{"norm_place": "peri", "positions": "alibi", "init_std_qkv": 0.0709}
Each number is 128 + 32 x the weight over the matrix's rms, rounded and kept within 0 to 255. Layers, rows and columns count from 0.

# layer 2 attention query, 128x96, rms 0.175, rows 77-108, columns 0-47
[[224 135 175 133  82  97 160 162 143 138  77 186  82 245 148 129 160 173 123 147 144  84 174 120  70 141 129 130 173 151 124 108  78 162 181 181 161 131  95 152  90 115 111 150 142 145 113 166]
 [ 91 100 106 158 161 243 129 115  63 106  78 155 152 128 116 115  76 181 150 177  84 119 126 170 170 123 103 116 155 120 148 151 105  92  58 143 124 134 177 119 102 143 161 182 112 158  54  98]
 [150 119 126 109  70 154  95 103 132 148 123 126 140 128 140  92 104 123 163 160 110 144 164 113 172 132 101  56 125 109  96 107 102 127  71 109 151  89  97 128 177 107 130 166 117 118 141 152]
 [175 133 113 102 134 111 156 133 125 113 186 100 117 175  75  77 142 100 140 124 156 146  75 155  99 112  98  98 100 163 120 114 135 108 162 131 130  85 103  95 146  90 101  93 104  87 161 161]
 [129 104 113 131 118 151 131 102 111 139 129  96  87 131 109 103 131 152 121 145 143 136 166 101 127 107 181 101 136 121 133 176 175 118 159 110  92 108 137 170 166  78 133 139 150 121 163 129]
 [137 112 132  85 139 105  83 110 116 165 167 148 171 165 126  89 128 158 111  82 170 147  70 115  84 137 118 148 139 119 122 159 119 134 143 143 151  96 109 119  81  96 170  55 168  57 125 176]
 [ 86 140 107 163 130 124 104 136 121 128 134 173 164 147 136 128  88 101 135 140  97 116 131 129 174 117 130 129 127 139 140 121 132  86 107 125  98 133 130 132  97  96 151 133 139 141 161  94]
 [115 132 121 168 174  80 162 143 165 108 151 137 128 127 132 144 157  86 114 107 121 136  78 166 156 159  83 136 120 101 120 120 117 134 120 119 122 145 112 111 136 100 126  90 121 128 103  74]
 [161 106 192 172 102 133 137  97 154  77  78 106 115  84 147 167 127 194 118 179 132 119 170 131 159  97 115 130  72 131 154 143  52 115 106  80  97 124 138 157 100 167 163 138 165 154  89  90]
 [202 170 146 127  93 155 135 113  92 150 136 133 134 162 115 118 130 113 166 136 119 119 134 113 104 126 136 101 140 143 145  67 149 132 103 133 161 132 100 134  99 148  79 135 105 140 131 154]
 [181  84 146  83 165 115 132 182 185 109 130 145 110 132 158 183 146 142 119 113 161 124 182 126  84  68 149 130 123 162 132  64 123 188 201 166 130 148  48 161 194  68 114 174 120 134 142 128]
 [107 154 131  96 167 141  97  81 125 171 129 158 188 142 159 100 157 134 110 142 109 119  93 142  71 135 166 124 156 175 124 139 184 157 117 135 111  98 141 113 135  98 176 227  87  84 135 128]
 [ 96 123 147 159 131 110 137 151 125 118 102 130 113 108 153 170 138 164 141 135 154 152 133 135 163 110  97 159 119  97 113 177  78 119 147 133 114 186 133 150 119 171 131 116 157 150 108 111]
 [ 76 146 130  80 112 149 162 146 108 165  56 144  69 150 170 177 118 120  59  99  87 111 109 135 150 156 150 178 144 103 106 100  71 174 107 191 136 137  87 155  56  97 129 141 172 160  96 116]
 [179 118 135 142 142 117 136 151 123 147 115 108 128 186 129 159 174 132 108 131 132 125 133  83 117 165 125 134 112 121 130 121  73 115 172 125 129 122 121 137 123 122 153 113 131 125 124  92]
 [132 106 126  96 131 177 110 133 111 142 127 103 129 104 125 137 111 124 127 170 127 120 169 113 118  98 161 140 117 125 135 117 157 139 140 111 131 137 153 176 152 125 108 105 169 147 150 199]
 [107 105 155 129 129 146 115 133 142 127 121 108 126  88 129 149 116 113 120 113 144 126 155 131 133 132 109 121 118  98 124 145 129 122 149 112 106 131 144 142 118 137 121 101 115 155 124 115]
 [121  61 163  91 139 137  64 164 159  83 205  64 102 188 136 174 138 128  95 111 116 171 148 151  62 136 148 138  88 113 102 146 119  92 129 138 134 123 150 125  96 143  90 133 133  92 123 109]
 [ 64 138 156 106 102 176  93 135 110 159 146 136  79  84 135 175  96 144 138  77 141 138 120 175 185 108  91 106 104 107 111 108 160 113  56  80 125 140  86 164 121 131  90 173 121 206  98 151]
 [112 150 164 127 125 119 119 121 145  83 111 163 158  85 140 136 144 152 153 140  71 111 182 122 123 144 147 126 133 138 150  66  97 143  70 107 122 155 130 145 131 197 120 136 132 155 130 146]
 [125 120 116 123 126 120 126 150 160 108 133 136 151 161 113 157 154  86 125 156 132 118  54 153 155 140  74 140 102 146 109 137 110  86 153 136 113 122 126  59 102 142 121 141  96  96 117 111]
 [  0 124  59 120 167  78 129 135 174 136 117 125 106  67 161  31 111 146 211 180  76 134 136  81 134 152 198 106 185  96  93  97 143  66 107  56 151 135  73  83 142 164  34 137 127 126 131 138]
 [116  62 103  71 153  73  89 180 122 108 180  93 109 106 155 180 108 105 194 136 139 190  98 137  78 160 240 148 127 168 174 109 153 163 129 164 172 136 128 148 126 135 121 151 107 141 142 148]
 [120 170 156 133 133 142 154 155 170 137  96 142  94  34 145 149  98 137 130  77 153 119 195 142  72 116 183 116 169 122 132 132 106 164  98 122 131 104 146 143 171 121 108 169 154 161 145 172]
 [187 120 149 137 106 183  86 139 144 111 183 174 116  27  22 142 115 144  95  80 141 108 150 115 195 126 109 117 212 100 154 166 144 171  83 119  94 120 170 101 171  83 156 105  98 100 136 170]
 [103 140 123 147 178 105 138 122 129 132 145 104 109 135 108 116  87 140 115 111 179 163 130 136 114 125 123 160 144 100 118 206 107 120 131 143 117  85 147 155 171  74 134 107 139 136 117 124]
 [ 70 138 101 209 142  91 132 143 154 105 159 133 138  96 130 119  98 105 149  80 108 104 100 135 158 134 161 142 163  99  89 141  98 147 114 135 174  87 133 126 156 104 144 101 130 109 132 141]
 [ 95  63 109 117  64 173  67 135 116  94 113 109 195 133 147  91 116 140 122 163 128 112  97 105 179 129 139  69 143 119  76 150 104 107 117  59  92 138 112 179 145 183  94 147 127 105  98 148]
 [126 135 156 161 107  87 114 136 189 117 157 106 144 103 165 132  90 148 105 132 113 137 115  95 173 108 137 142  88 100 123 134  85 148  88  86 139 122 109 158 135 148 158 109 159 109 131 185]
 [109 162 153 157 159 104 130 124 137 143 156 118 123 104 182 148 110 109 141  85 105 126 147 161  88  90 129 150 102 136 140 151 157 118 103 110  96  89 108 105  83 108 184 158  97 149 110 124]
 [146 166 104 165  56 116 133  94 121 126 162 130  90 131 144  93 117  85 152  95 105 118  94 135 163 119 133  82 150 137 100 112 158 129 109 107 146 128 114  71 152  98  87 131 113 118 126 125]
 [105 172 131 167 117  81 117 108 133 132 142 144 149 164 175  68 101 120  87 128  82 115  72  98 168 134 124 131 127 133 106 130  96 111 122 147 145 126 108 160 137  96 101 138 156 151 133 113]]
# layer 2 attention key, 128x96, rms 0.179, rows 77-108, columns 0-47
[[ 97  49 161  43 160 151 137 123 170  77  77  23 139  89  88 110  60  79 124 119 167 159 125 128 165 170 102 103  87 130  75 124  85 157  91  75 163 170  97 132 116 101  84 117 106  93 130 115]
 [ 75 115 142 176  56 100 141 113  78 125 107 202  64 114 167 134 184 143 126  94 124  79 142 114  76 187 125 124 121 140 148 179 161  77 139 143 130 120 145 140 164 111 167  77 125 169 150 172]
 [148 159 150 140 122  76  88 108 139 138 121 131 163 106 100 168 101 125  96  86  90  91  98 124  67 144 159 174 185 119 141  76 102 143 183 137 106 157 171 133 120 108 131 126  83 154 118 103]
 [127 162 175 135 129 159 138 134 161 137 100 125 126 129 193 127 156 109 152 121 128 145 146 139 170 101 160 135 134  96 119 150  73 116 111 106 110 145 110 123 130 127 133 137 128 118 110 136]
 [102 117 132 110 155 105 116 120 156 123 150  79 131 120 160 151  81 146 109 138 114 117 122 124 124 149 100 106 138 130 114 117 137 152 140 129 118 111 144 105 117 123 149 135 115 137  61 106]
 [130 129 153 147  97 141 187 156 124 116 138 113  44 183 152 161 191  43 209 128 166 167 157 138 125 103 115 156 110  87 111  92 112 104 126 124 147 170  73  54 124 152 122  86  96 200 149 126]
 [ 96 137  96 117  94 151 152 133  65 109  71 162  74 117 129 128 167 130 100 133 152 132 136 117 149 125 153 131 123  67 118 128 150  78 128 176 134 117 116  74  94 136 179  70 119 133 123 137]
 [132 116  93 154 110 125 106 112  83 152 101 121 161  87 135 120 118 139  87 162 143 123 148 101 165 126 179 110 147  88  93 150  84 150  81 122 128  78 159 136  90 121 129 142 117  64 118 123]
 [126 130 116 113 140 121 117 156 113 142 122 120 102 123 132 104 137 113 161 116 102 118 124 150  93 117 118 148 134 155 121 119 130 104 163 143 168 131 141 173 144 138 116 138 115 130 153 118]
 [116 155 142 122 132 157 136 139 152  83  81 125 138 121 118 112 147 135 107 117 154 102 110 129 132  95 154 138 119 165 114 149 112 140 151 151 156 106 130 139 143 113 112 146 137 153 115 159]
 [146 117  65  57 153 128 141 131 142 114 141 117  86 114  93  55 176 173  89 179 173 176 138  82 202 126 122 136 156 105 128 132 121 139  98  35  85 111 142 134  98 143  79 115  93 120 184  64]
 [ 86  94 153 175 163 121 110 133 117 113 153 113 137 124 165 167  63 111  90 146 118 116  98  98 106 154 121 139 160 102 138 168 140 195  91 106  95 179 152 128 141  90 122 147 113 137 108 186]
 [144 131 111 131 161 132 138 123 128 132 138 129 122 126  87 135  89 144 131 129  97 112 122 138  44 143 122 113 137 125 139 111 136  99  76 112 131 111 185 133 147 124 158 143 149  63 113 116]
 [132 109 118 154 110 119  66 107  82 130 157  49 198  57  77 125 153 128 127 109 161 146 101  78  76 160 156 101 172 136 121  80 103 105 175 162  94 126  96 111 177 171 141 134 117 124 159 130]
 [109 120 114 112  93 122 102  97 106  64 159 121 101 127 115 123 148 148 120 145 130 159  99 138 178 120 170 147 121 133  94  95 150 117  95 112 114 132 117 149 159 149 138 130 190 146 139 149]
 [158 227 162 147 206 141 138  91 154 109 110 211  58 133 103 103 157 174 159 134 183 100 102 147 142 113  78 103 154 170 177 108 164 110 130 104 138 127 117 125 145 142 130 159 140 143 173  22]
 [163 108 115 153 195  97 113 143 116 136 131 123 136 109 136 145 123 176 110 129 109 124 108 105  95 130 153 126 113 113 147 143 176 140  92 137 133 148 104 134 109 114 121 139 124  85 110 118]
 [132  82 100 121 164 104 153 128 176  88 125 100 117 122  69 130 152  96 110 153  66 115 128  88 114 109 141 114 208  88  97  95  88 109 143  59 184 180 111  92 114 160 129  78 144  83 126 128]
 [117  98  84 156 135  96  99 162 135 146 115 144 178 102 146 133 128 141 108 117 177 109  95 124  98 121 156 145 163 126 199 139 108 131 222 169 107 145 136 118 137 130 142 182 112 149 117 144]
 [137 133 151 118 101 146 152 159 120 100 111 176  48 156  84 118 186  26  94 106 127 131 177 132  79 138 110 145 109  94 131 114 150 120 165 171 100 161 182 147 110 122  98  71 115 117 130 100]
 [158 122  94 171 119 127  94 133 106 133  87 176 137 126 139 135 154 167  79 123 132 110 112 124 146 131 171 107 106 102 109 127 125 127  88 161  99 106 123 106  90 111 145  98 111 108 115 102]
 [ 97 175 168 135 154 156  97 184 105 127 148 178 124 168 168  81  80 212  99 134 141 109 132  76 111 105 152 122 155 122 155 174 236 115 203 154 116  88 163 161 147 178 109 118 127  98 100 101]
 [222 158 132 113 163 172 120 134 151 190 137 145 126 156 125 132  88  99  66 205 125 153 172 115  91 102 143 110 135 125 235  91 115  81 189 107 126 143 153 103  82 174  79 125 103 103 157  93]
 [105 129 155  63 157 135 141 112 159 146 118  94 155 133  89 151  94 136 171 146 127 148 192 117  74 109  96 125 127 175 157 112 150 123 167 126 174 144 123 126 127 119  82 157 155 132 123 168]
 [159 149  23 156  55  41 147 132  92 108  95 100 146 141 152 161 127 169  83 163 109 172 106 120 135 164 130  89 123 159  19 105  65 103  94 151 157 159  95  97 107 142  67 209 140 143  83 167]
 [129 146 188 129 110 137 126  86 125 158 123 120 160 129 143 156 141 149 139 131 126 118 125 131 173 120 142 111 127 159 136 138  94 114 104 101 152 131  89 113 142 139  91 145 145 169 144 154]
 [166  86 101 101  72 142 112 112 188 142 126 135 198 159 132 139 176 135 108 122 141 130 140 139 167  95 123  99  74 166 101 105 113 169 124 174 144 130 113 120 122  97  52 116 159 162 144  79]
 [136  93 147 124 173  48 121 126 137 163 138 111 105 123 125 130 154  99 144  26 157 142 131  87  51 149 171 184 120 134 142 124 199 182 112 157 106 142 148 134 120  90 189  87 157 118  98 116]
 [119 143 119 110 113 131 124 122  97 109 123 115 109 157 135 122 154  99 145 119 135 142 140 142 128 119 130 143 152 132 121 136 116 145 134 134 131 181 102 150 141 129 137 152 141 162 182 116]
 [104  91 102 110 115 125 156 142 127 115 107 123 132 139 138 185 106 117 110 172  94 116 122 137 155 110 147 113 135 124 175 173 119 150 144 131 146 114  94  66  97 116 107 156 109 156 157 180]
 [ 97 128  96  96  96 113 157 151 132 142 115  70 150 138 136 147 154  82 119 139 141 170 151 127 119 117 115 126 158 107  98 107  93 132 138 201 133  96 100 139 116 129 126 146  77 150 101 135]
 [ 82 116 114  88 129 116 131 115  96 119  97  71 112 101 122 131 151  82 127 130 158 156 121 145 128 122 125 172 136 120  86 165 137 178 105 151 133 164  58 161 128 149 152 109 144 164 149  89]]